Weights of a small GPT-style language model, trained from scratch on English Wikipedia.
Size: width 224, 4 heads of 64.
Training: 150M tokens, 4587 steps.
Each number is 128 + 24 x the weight over its row's rms, rounded and kept within 0 to 255. Layers, rows and columns count from 0. Numbers have three digits each. The size before them is the row's rms in percent of the matrix's.

# layer 4 attention value, 256x224, rms 0.0612, rows 0-191, columns 160-191
104:158115139153093089153066142106089162111113124138102116157165110151099151147124126148087083118154
097:093088093128102137109132099114123110152128094101115131093154140124082112121118103109127142095080
091:179091162128148120114106135139148122111142153127135136122124117126140112118119156135126121116132
095:117168145092122111114122133118134149172162094149116117114132150159163176109134127113078131089144
097:127106129163148151121135115151104092147107109154102120199140119107141152091076141130116155109137
104:139099127124125121135102091173100111129115144131108123140140115122156128114103171161202120164143
112:122143110155172129125110169105135097158123120156086132139121140120121164100130155150120143138095
096:142121126124139119136096133109159152161118187121117156138087151143138161127123128082123161156096
104:134136129086132098088112139128127117120161113134107127132092143126117075130109124132179145103155
118:152143111127131133121121113134157117167099066119133145131102127120089133196130123115116120139198
100:158147136157124100107097119120117092166087121153151132112133119162151111165154128159156129120149
111:093128149116100130161169129127126162121120137170115182154133127133118119112139142107141109134148
099:135114089146112119163139185156140169168126139128141137129097141138100114155121172105118055186145
097:148143149114119119108136155158172171122108102096087092144164139082131108133118156088113147154120
111:159125149148149116090083186155155135118184128157156164133145118097123121121120132114103123113127
102:097117115130134175149153102165123101109148122086106176119118153103132118173120123132083122098118
101:187151136120110115119113117115096097136096107114096141144118117133132118125127111123119115143104
102:159156074170095138140112139144159095129160111088127162110117097145136144109137133114146140129147
103:143144136130137154120133110111127113122123125124131121137144137161104162126138117155171141168123
102:149088137106098118140111100128116111136120133140118148086078122116135133126110144122128128165141
099:106149097124147147148140130173160110156092120122144133135155105147119054162119140110141124127115
104:111126140078131149132105144120146119131063152152171139127150147169133165130138096160114087155143
094:123129097084130128157128086123157117129157110133132143182141137138098131118136149152148121119116
101:110164137159116132128108106136139117105118105083123111125108134071134105140099082125137146097121
096:118112136131120127118112104109101147121131137111130115099185139120139079164174126144117128138122
107:140114135166136073129130123099136135135159093096117174106106117111134148086072145093150157137104
100:160117150136148134125141143150125077132119128122108143136175159080152104122131119130147141149087
100:159143148129105119159148120101168096135122116082117080100174105100083102096155100074114124129117
114:132088137120129146101142169096127101157161136168118087137165129117119127123102151120148124123159
098:137176121104161136092127142101112149073118134126124086087144136161130108086120108082139126165131
112:121085137120109112143127105125130119149157146143129134071111124158165043126110110146130124106098
099:122135136128100138096141143137142118138116134135139132112155139171120129155156125112100141149134
102:144108120161095129117197180123126136149143126123209119126148110128146162112129113138175117144159
109:124126153153112130131125120111139085161144123129126100117120135177159147075159153181080124144104
096:121111166131113094156139099119128122135113147070167172135097132133128128117129117153114139120103
101:071092125131150089168108141142142147157078127117122171166102113126161170129132142133122121148165
099:106075139105134132123097139123156088178144152156114106133154158137099107173156116133139082123152
102:115139133113150132167096082099139141117146124097087142128105129168134135156171146125146147136128
097:153143133087132141145140149132147145140087126162101152115129102102140124157088145110128149130154
106:107115103167140114129078155163074147145127134098136103118069140126146105112134076161148171116113
104:114152115144127159109151162139183132114115106162143144194162114146134090140107155106113094138113
109:145100148114148135152136110142117114121142100123116146129121140171146125127139101123144136110120
097:101117140165136131144128153066147099173128152138147119110112122127144132120139099144123138116108
100:157137138118131094122138152108136122139101119126146122116169145098137129121107110150113136134131
109:111165122175138122124105103132099132138142137137098134108105144140159147109168111124132162118110
110:158151124104088117121136126113136141121105118117115123151169162167152095182111140128111179126091
107:142139116105135101163133091143081175096136141126157081128147133149167145140128103120150173110112
096:147137135100084121098164126145151116081171148128150080102159116155114105103156136154107113138178
100:151157143126167121194146126119147155184137115111137118148117117140165114163115152106134137125149
100:114100166130114082126127151130100109154095107083126108066073134113132141124106121132149118138129
098:147122112124133099124130149120099168095108124083131080155101088108123137151181123087132145174143
112:123124131119133103149094141136114123128136089105137137112120114074124117199105135143113139154126
096:145181106161134125117113099090125181131126142128109125130139147137131134123112119088197134189070
101:093109152144137088113134127110154131159141119139133152126108178128104144160166123143161131102111
097:112151129133137132136113120141116128121129166112122161107139143119134110139144109154116115126137
099:078135092185114142073142139146146107147102121120141154136137154140131145149168146128174139134151
095:134092099173155057121116069142108113142109117116110105092110114118144125164114136138150121140108
110:130139095106093173108120127158094139115127126112095136180155161137104093160146090144175144110144
103:096102171144108114150136156114116119090112110164134147083104141099159118119155152138124138157113
100:138111116083103133140158095155094166132129121105123119146118116120147145141129142109070109106132
104:153166126102185136124137078072171131129170129107158102138144137120136162109171107080101112165097
106:121124119109169100108105132127159111130120105112119096137166139121140140130132164140113155198136
103:102177114138071155128143168096131123140095085166107127080162140145096134121095142133114167096126
103:123103080146155190144103124153129077114086149132106092114127125090084128135148163111159114118135
111:140123146163148104116098099161125096106161133134147115082122085112125169087068171137081100128127
097:141160110149148123132142168138140173145118125126132144144135153091124138098100148107130096123133
114:165161127147138113092103075090089117115083138077112103096134104124159108143151090108179117153097
087:133132117139160135160094086115087127118152157165111135167147112116130077148154135132102098145146
098:124091139125125151133133148120206151129139111136142105139128171132084135112108117177132115106136
109:111106135165105114165129150074162102132126145117143143116159135152087148172119155070124126109114
092:124152137150149087101103119161179101129149120110157140111140129104105088119158124103101109107157
103:164162126088091091107141158112113108143106167169091111128143157148121116157142140097167156130118
101:143158117133103144135120120135111121099112141134142134122138127138152170113098122123155149147149
105:100149147148140128138104111156133131147150153112136157117131160107124112108141117125120146134110
100:123143167110134143132117103175126101132143150120134119122150151154129114168155106105140152132087
101:117107147166111132145111125110123106149105152097102179155058110150110131143164117150112115113092
103:111169151132129116126156099096106160120147107107152143114131141111099148163121136128121131102093
104:166136143148157166106107080112131115098120135104116133114100094071129106083125147138086113125077
102:128129146091120111146155089070139123082103157103091138138135163143156127167103132099138131115079
095:111114132102165189170159139106117109150147151180151109177144159179111115130168118138112090125110
106:087181134132134133096112082125115130137191079119116093103087173126116110178123165166133135111115
103:106114132124178163168144113172146137128146145080139118194129141149136111170068144129127118098118
092:166108092125125103119118124093131123090098130137111133097132126147137143086135117161084131115096
094:124142103063097124131107117139131112147136098144109132123132141122120091143107153116140153141149
093:124100153109096126103092115151141132160144102162129173148175108111158101181130127096117139144125
092:138192123118131099128097092108137073136104136153097126159119145151101126159111158117094155127128
094:130130115104166137119144128142132153143108128128161123115094143105103152161107103107113174102130
103:185122131084137150121129135141152148122199096127049098147164106127136107149156115134108132119126
109:129086117097138085150148161115093121117109172151160119101138111126143158112106128113114113156135
105:115120130136114139103074134087099139130109069112111174105116131107145148171127132136140179161115
097:110150125110139157124100091093130148119136111136143094170102137130151149165150145128132165124077
113:094137102101105151165131088160102119141148108144122099114093118095133121114170104139103071103162
098:118137146149130152099124138134116175117168143151107131159101129126136119128141154139134123142144
105:147108145103138177171171099118153126115105121091125150125120084066165106114127172148116155136135
101:139129128102123129144118134102090156117129113157157133156072135142108144104161107166145128136127
104:103122121110154131149107136143088139110157162136107151144103137094126131104124103217127133099142
103:104099150090117143089109141165141139104119151166119136115136128100113121133153126091106105088135
100:149176108101120155144139131128158138139112132165153097116105105078115103069128083110151119147119
099:132146137077144150138173155131169110156118107165114120179096136058114159107160140166131141107161
099:124166137091151095127162097133125147127122130117126094134073132082147102120169127136121105095097
104:122107121107113112147121180126164129168125183100130146130116133135139100094099110110084104126117
099:104122139107179149132144125172129179124129120133148149140110082146137138147101175091127153113109
110:119127115156112108124118086134150144139126088085146118105166151158156123141112117134087147132111
100:125141127102108114112078144099159144134114135161130155098149146097113174160154130089090143137172
096:139143181133073101143123147115152173110115137117132171129117100129162145150115156092107115121127
106:142124103122119129129139126097150136119141116100148151159101137109121135155113101113118134096191
106:134108095103141135157127110169094134088094121109127147108150128099083126139146149113114101168121
102:095152101134096086095128110127138132156075079110130086076107101101126148122164128142139105183188
108:120130139110169119130098138154168143148067124117133150125150129106128112156131140082128106131138
102:113130125098127151100125113142135156156178151127151167137112171148107139150179133077141110118144
106:144119131132134083071138106088136117144119145148122122155131121129105157090131130143147129111068
105:103134129118076151132137137141172117129113103104118100135109139088088166158105150131131117120149
087:128180129167135125078106188109140114090156104131155132115111130113125131128131097182120146097144
108:104181108134115154140130139091158127098120099101114125111149144113115124076111081098128082115116
100:122133105133149163094111186108142111123164138112166129139161125155115116073108123167116133155096
099:134112139137169145150136123126100142158072086127102157149156154145127127158147153103087138151069
104:131133149172157126131096169115108104163140151124157100133056153113129132128109123116137121113120
099:146135127099172144105175144141093135112152131153139161120132081148144104128116134087116124133101
101:150117142108110153150111145105134082069164121112115143135176079120131157069113106140177111161145
103:082179140144137159086070151128142113122161149148175161137124135150144116121130096148133094136151
096:121127140165130154148137162111127166147109130119094137144164133144112129125126073126132162138119
091:135088149118126159082143139157098108164135133099115096119133180115103166171132118108126139123114
090:139150085143143116122087155121097148116097121087129150123121136130135102122147146153135125133141
093:181110155143114101116155085126115155122109115130131102140118123122143121145122105121114098089099
101:108104121149140139169108143097129150126149148119131135128101147105086157139150110103173103144139
103:112114122108126132121123069133057166101176145075149132132113115133146122108129152122105149095084
091:104149149120164127084109079120131132105125125151104143137120140128165125116103142147132117147165
105:171131143120102127132137130166137093150096141145129134075134109097101132132092116116147165102137
100:125128168141135145126092095133176109118138114129133185162126118171099141108118132121131100115143
110:132157134113084110103140149113126162118180103149130094180105141126139156090154112161156141116133
104:137165136113122150131095128078154115138130108167117111135150123112132136120136093123099093100123
099:182130119106134146089099103155095090114112162166183099111122151080138126117134129162102117162097
108:138127124121100149151117145107139085085086115145087127151142110133101108144170135170176097142163
099:137088103074109162145141138163133151142162147162147136157093123102116119120099086085112082112117
096:140107136099075127139165117130107117083121121138106125126111132150127175120162124177132129091166
100:103128139136136135093119147152117123133190121138112141145122134134135108149127122161142167141125
091:143114167103123133159159095056092132116092135124140098123161116131082118089108140115108078137145
108:160164114142124124127114160121157141131135167129149095131101134153115157127170136140110110156128
102:166093121112136181144136108107155133120109110118119105133188130149165134128107109122111114136091
102:116060134182155148142142109092148142151158122131160169077136111122142130134146120120132164140136
104:124115147154111112115155139098112156125112110103158106151082101081125114149163072102162086142203
105:137149121124118118065126168143113109109167103152097105139124167126132094109123151140123140087120
103:139140149146101113140106158135161118151158120133141098151109091107152085120082127139133141146173
100:151182128151101114149125118101132138110122106128125141106100122098094142121123163163080096113169
110:145164122107101139173129132125109139097086150102147146113093133136194101109133134131131105081125
117:124113111126128107158146147118161151150120145089154164110085101169128119112094148120130118132117
098:125117145118147123088115136117153132116135144143176156138178105171133121108112143128118101141124
108:125123133151135163109123129167130097116134102138115108116194139130130080167127131161185116181114
101:113116139140116177159175081104136115080145143124133138122176144101142123097076109092109154139124
094:126106147116113084114109138092140115158112157139158141143123126136160110087140119127140138166153
118:120149125115121134122095122091127156121076125123160155139078115107146111134153139140105151124105
102:181106169167120103175168149072179113118139097141160119132100129104147169066146115126105077066126
102:147132108129122118128142105124131086132109143139150070092133091157097144079118149132130117125102
108:096106101141138127136163074113134165125131143072157161161142096076124123138129126116144113138129
088:130111106084130121088097138085168092119106116140144100122173129136143111143115126144133119147118
103:139121120180148122149098092132113072103161170123143113136104142164145114114183116151147151148112
105:142129144110117137111140129149100132110079118089084118135122126129154115144107080118096131128132
098:125099129087112152100136156123156106165166114143111134107133137140131149124109114177094128082112
099:172103132152139060133105099126080094143113092122108153112104131094140170150100161117138165104125
096:137145093081127140155148112130139116122100118116134119136118124136117129183133124120128082133149
098:118063140128117134145100110165134107111141124140105101136162125133121131132150151197102128119137
101:167155177110117106139126171153109180111114122141125121120083117081164128150132124127098186130131
097:122154074088125104171106135116137137143087105110144110093104105167169131144161070112159138169131
100:142136088149122128164129107131145129133109118105163131084110084114128158096109162144110147135135
096:136115160129128105108173148128191152140148119117103112165145128147096109152128096101103145100120
104:118178142115096081135153144149135120130118152128115133135093125111131123124131127121100143119100
095:080109096092113112088104147127131167108127132171127131162049148158184154153161134121170089172120
101:180150139102129112100094115110129096147115151140113150135172119132114112096116120126125122111120
097:122089183152150119168128086149085139132128125134103140086095101133140114168126132109151117139135
091:144141096087119159156140108089127141110132135086100166067146157140143086131166126141126095129134
109:083130162116128119110116163091129129149135126117153114146140195163136144148128124135140138118171
100:125153119133166162156144151145117121116124128124108105153139151138115129119092162109104105098154
100:130143110082138164118120138116183122109126133132079114148119099111118117117089169104136115126108
089:115151136082103135153143111111144141146128099082112104186106130134127173096157096089135132133134
097:185121095117151120090100129116128142118080095157145149118129108114104129149103108138163120086154
109:169131155117164162106158199143147136145131165119130116164163146130114151132122124098131127160127
099:124175109129140133129151094087111154145191103128106194114088171118110149168120140125121174087083
100:112071167171116133155095102136125105163162157162166175124140146106115121095105141110113145142146
091:097144152109143184155102124151124136161135163152104176158172134096153109103076073128105096121152
109:145146094132097141102164141101105131126153090153131095137136127114112158125145137111103117128099
107:089120143122140126153103133113139094147112114133123155102107161168158103181149139141087113120111
112:130154162143130155127131118138118170102092105112124154105099105182129138142078135130122131139091
101:150157134122150146123132118114094096110150123137140110135102155138126158109141117133151115153093
101:141136149108143122115132144104102133126134134162098112135127098121129132085124119144152104151163
102:186140098119111145129132145129113124165080127165116113148133133113099145133128163151177104103129
104:094081127139153154157104100121154106110115142126149147127144116166166159116154117158144104144149
102:164146093101121132142135135127134143121144130127111103167087103120119105109145074111135162074092
096:158157158154131127109080163145092115091136112115129163131139123096126122160120121162111119128115
098:132145107123094138108126114132142149115108130105106155140110120153129113121103154138133106129101
101:130105131138115131148132137101093152141118149070115145103086101136135103112127139140122127111096
101:135126149115136142150119128117143099098145110129132087083117135134161168135095121081120178137116
097:154158094129134138111104104120127112112103087161160137132135093114147149128154120158137133119157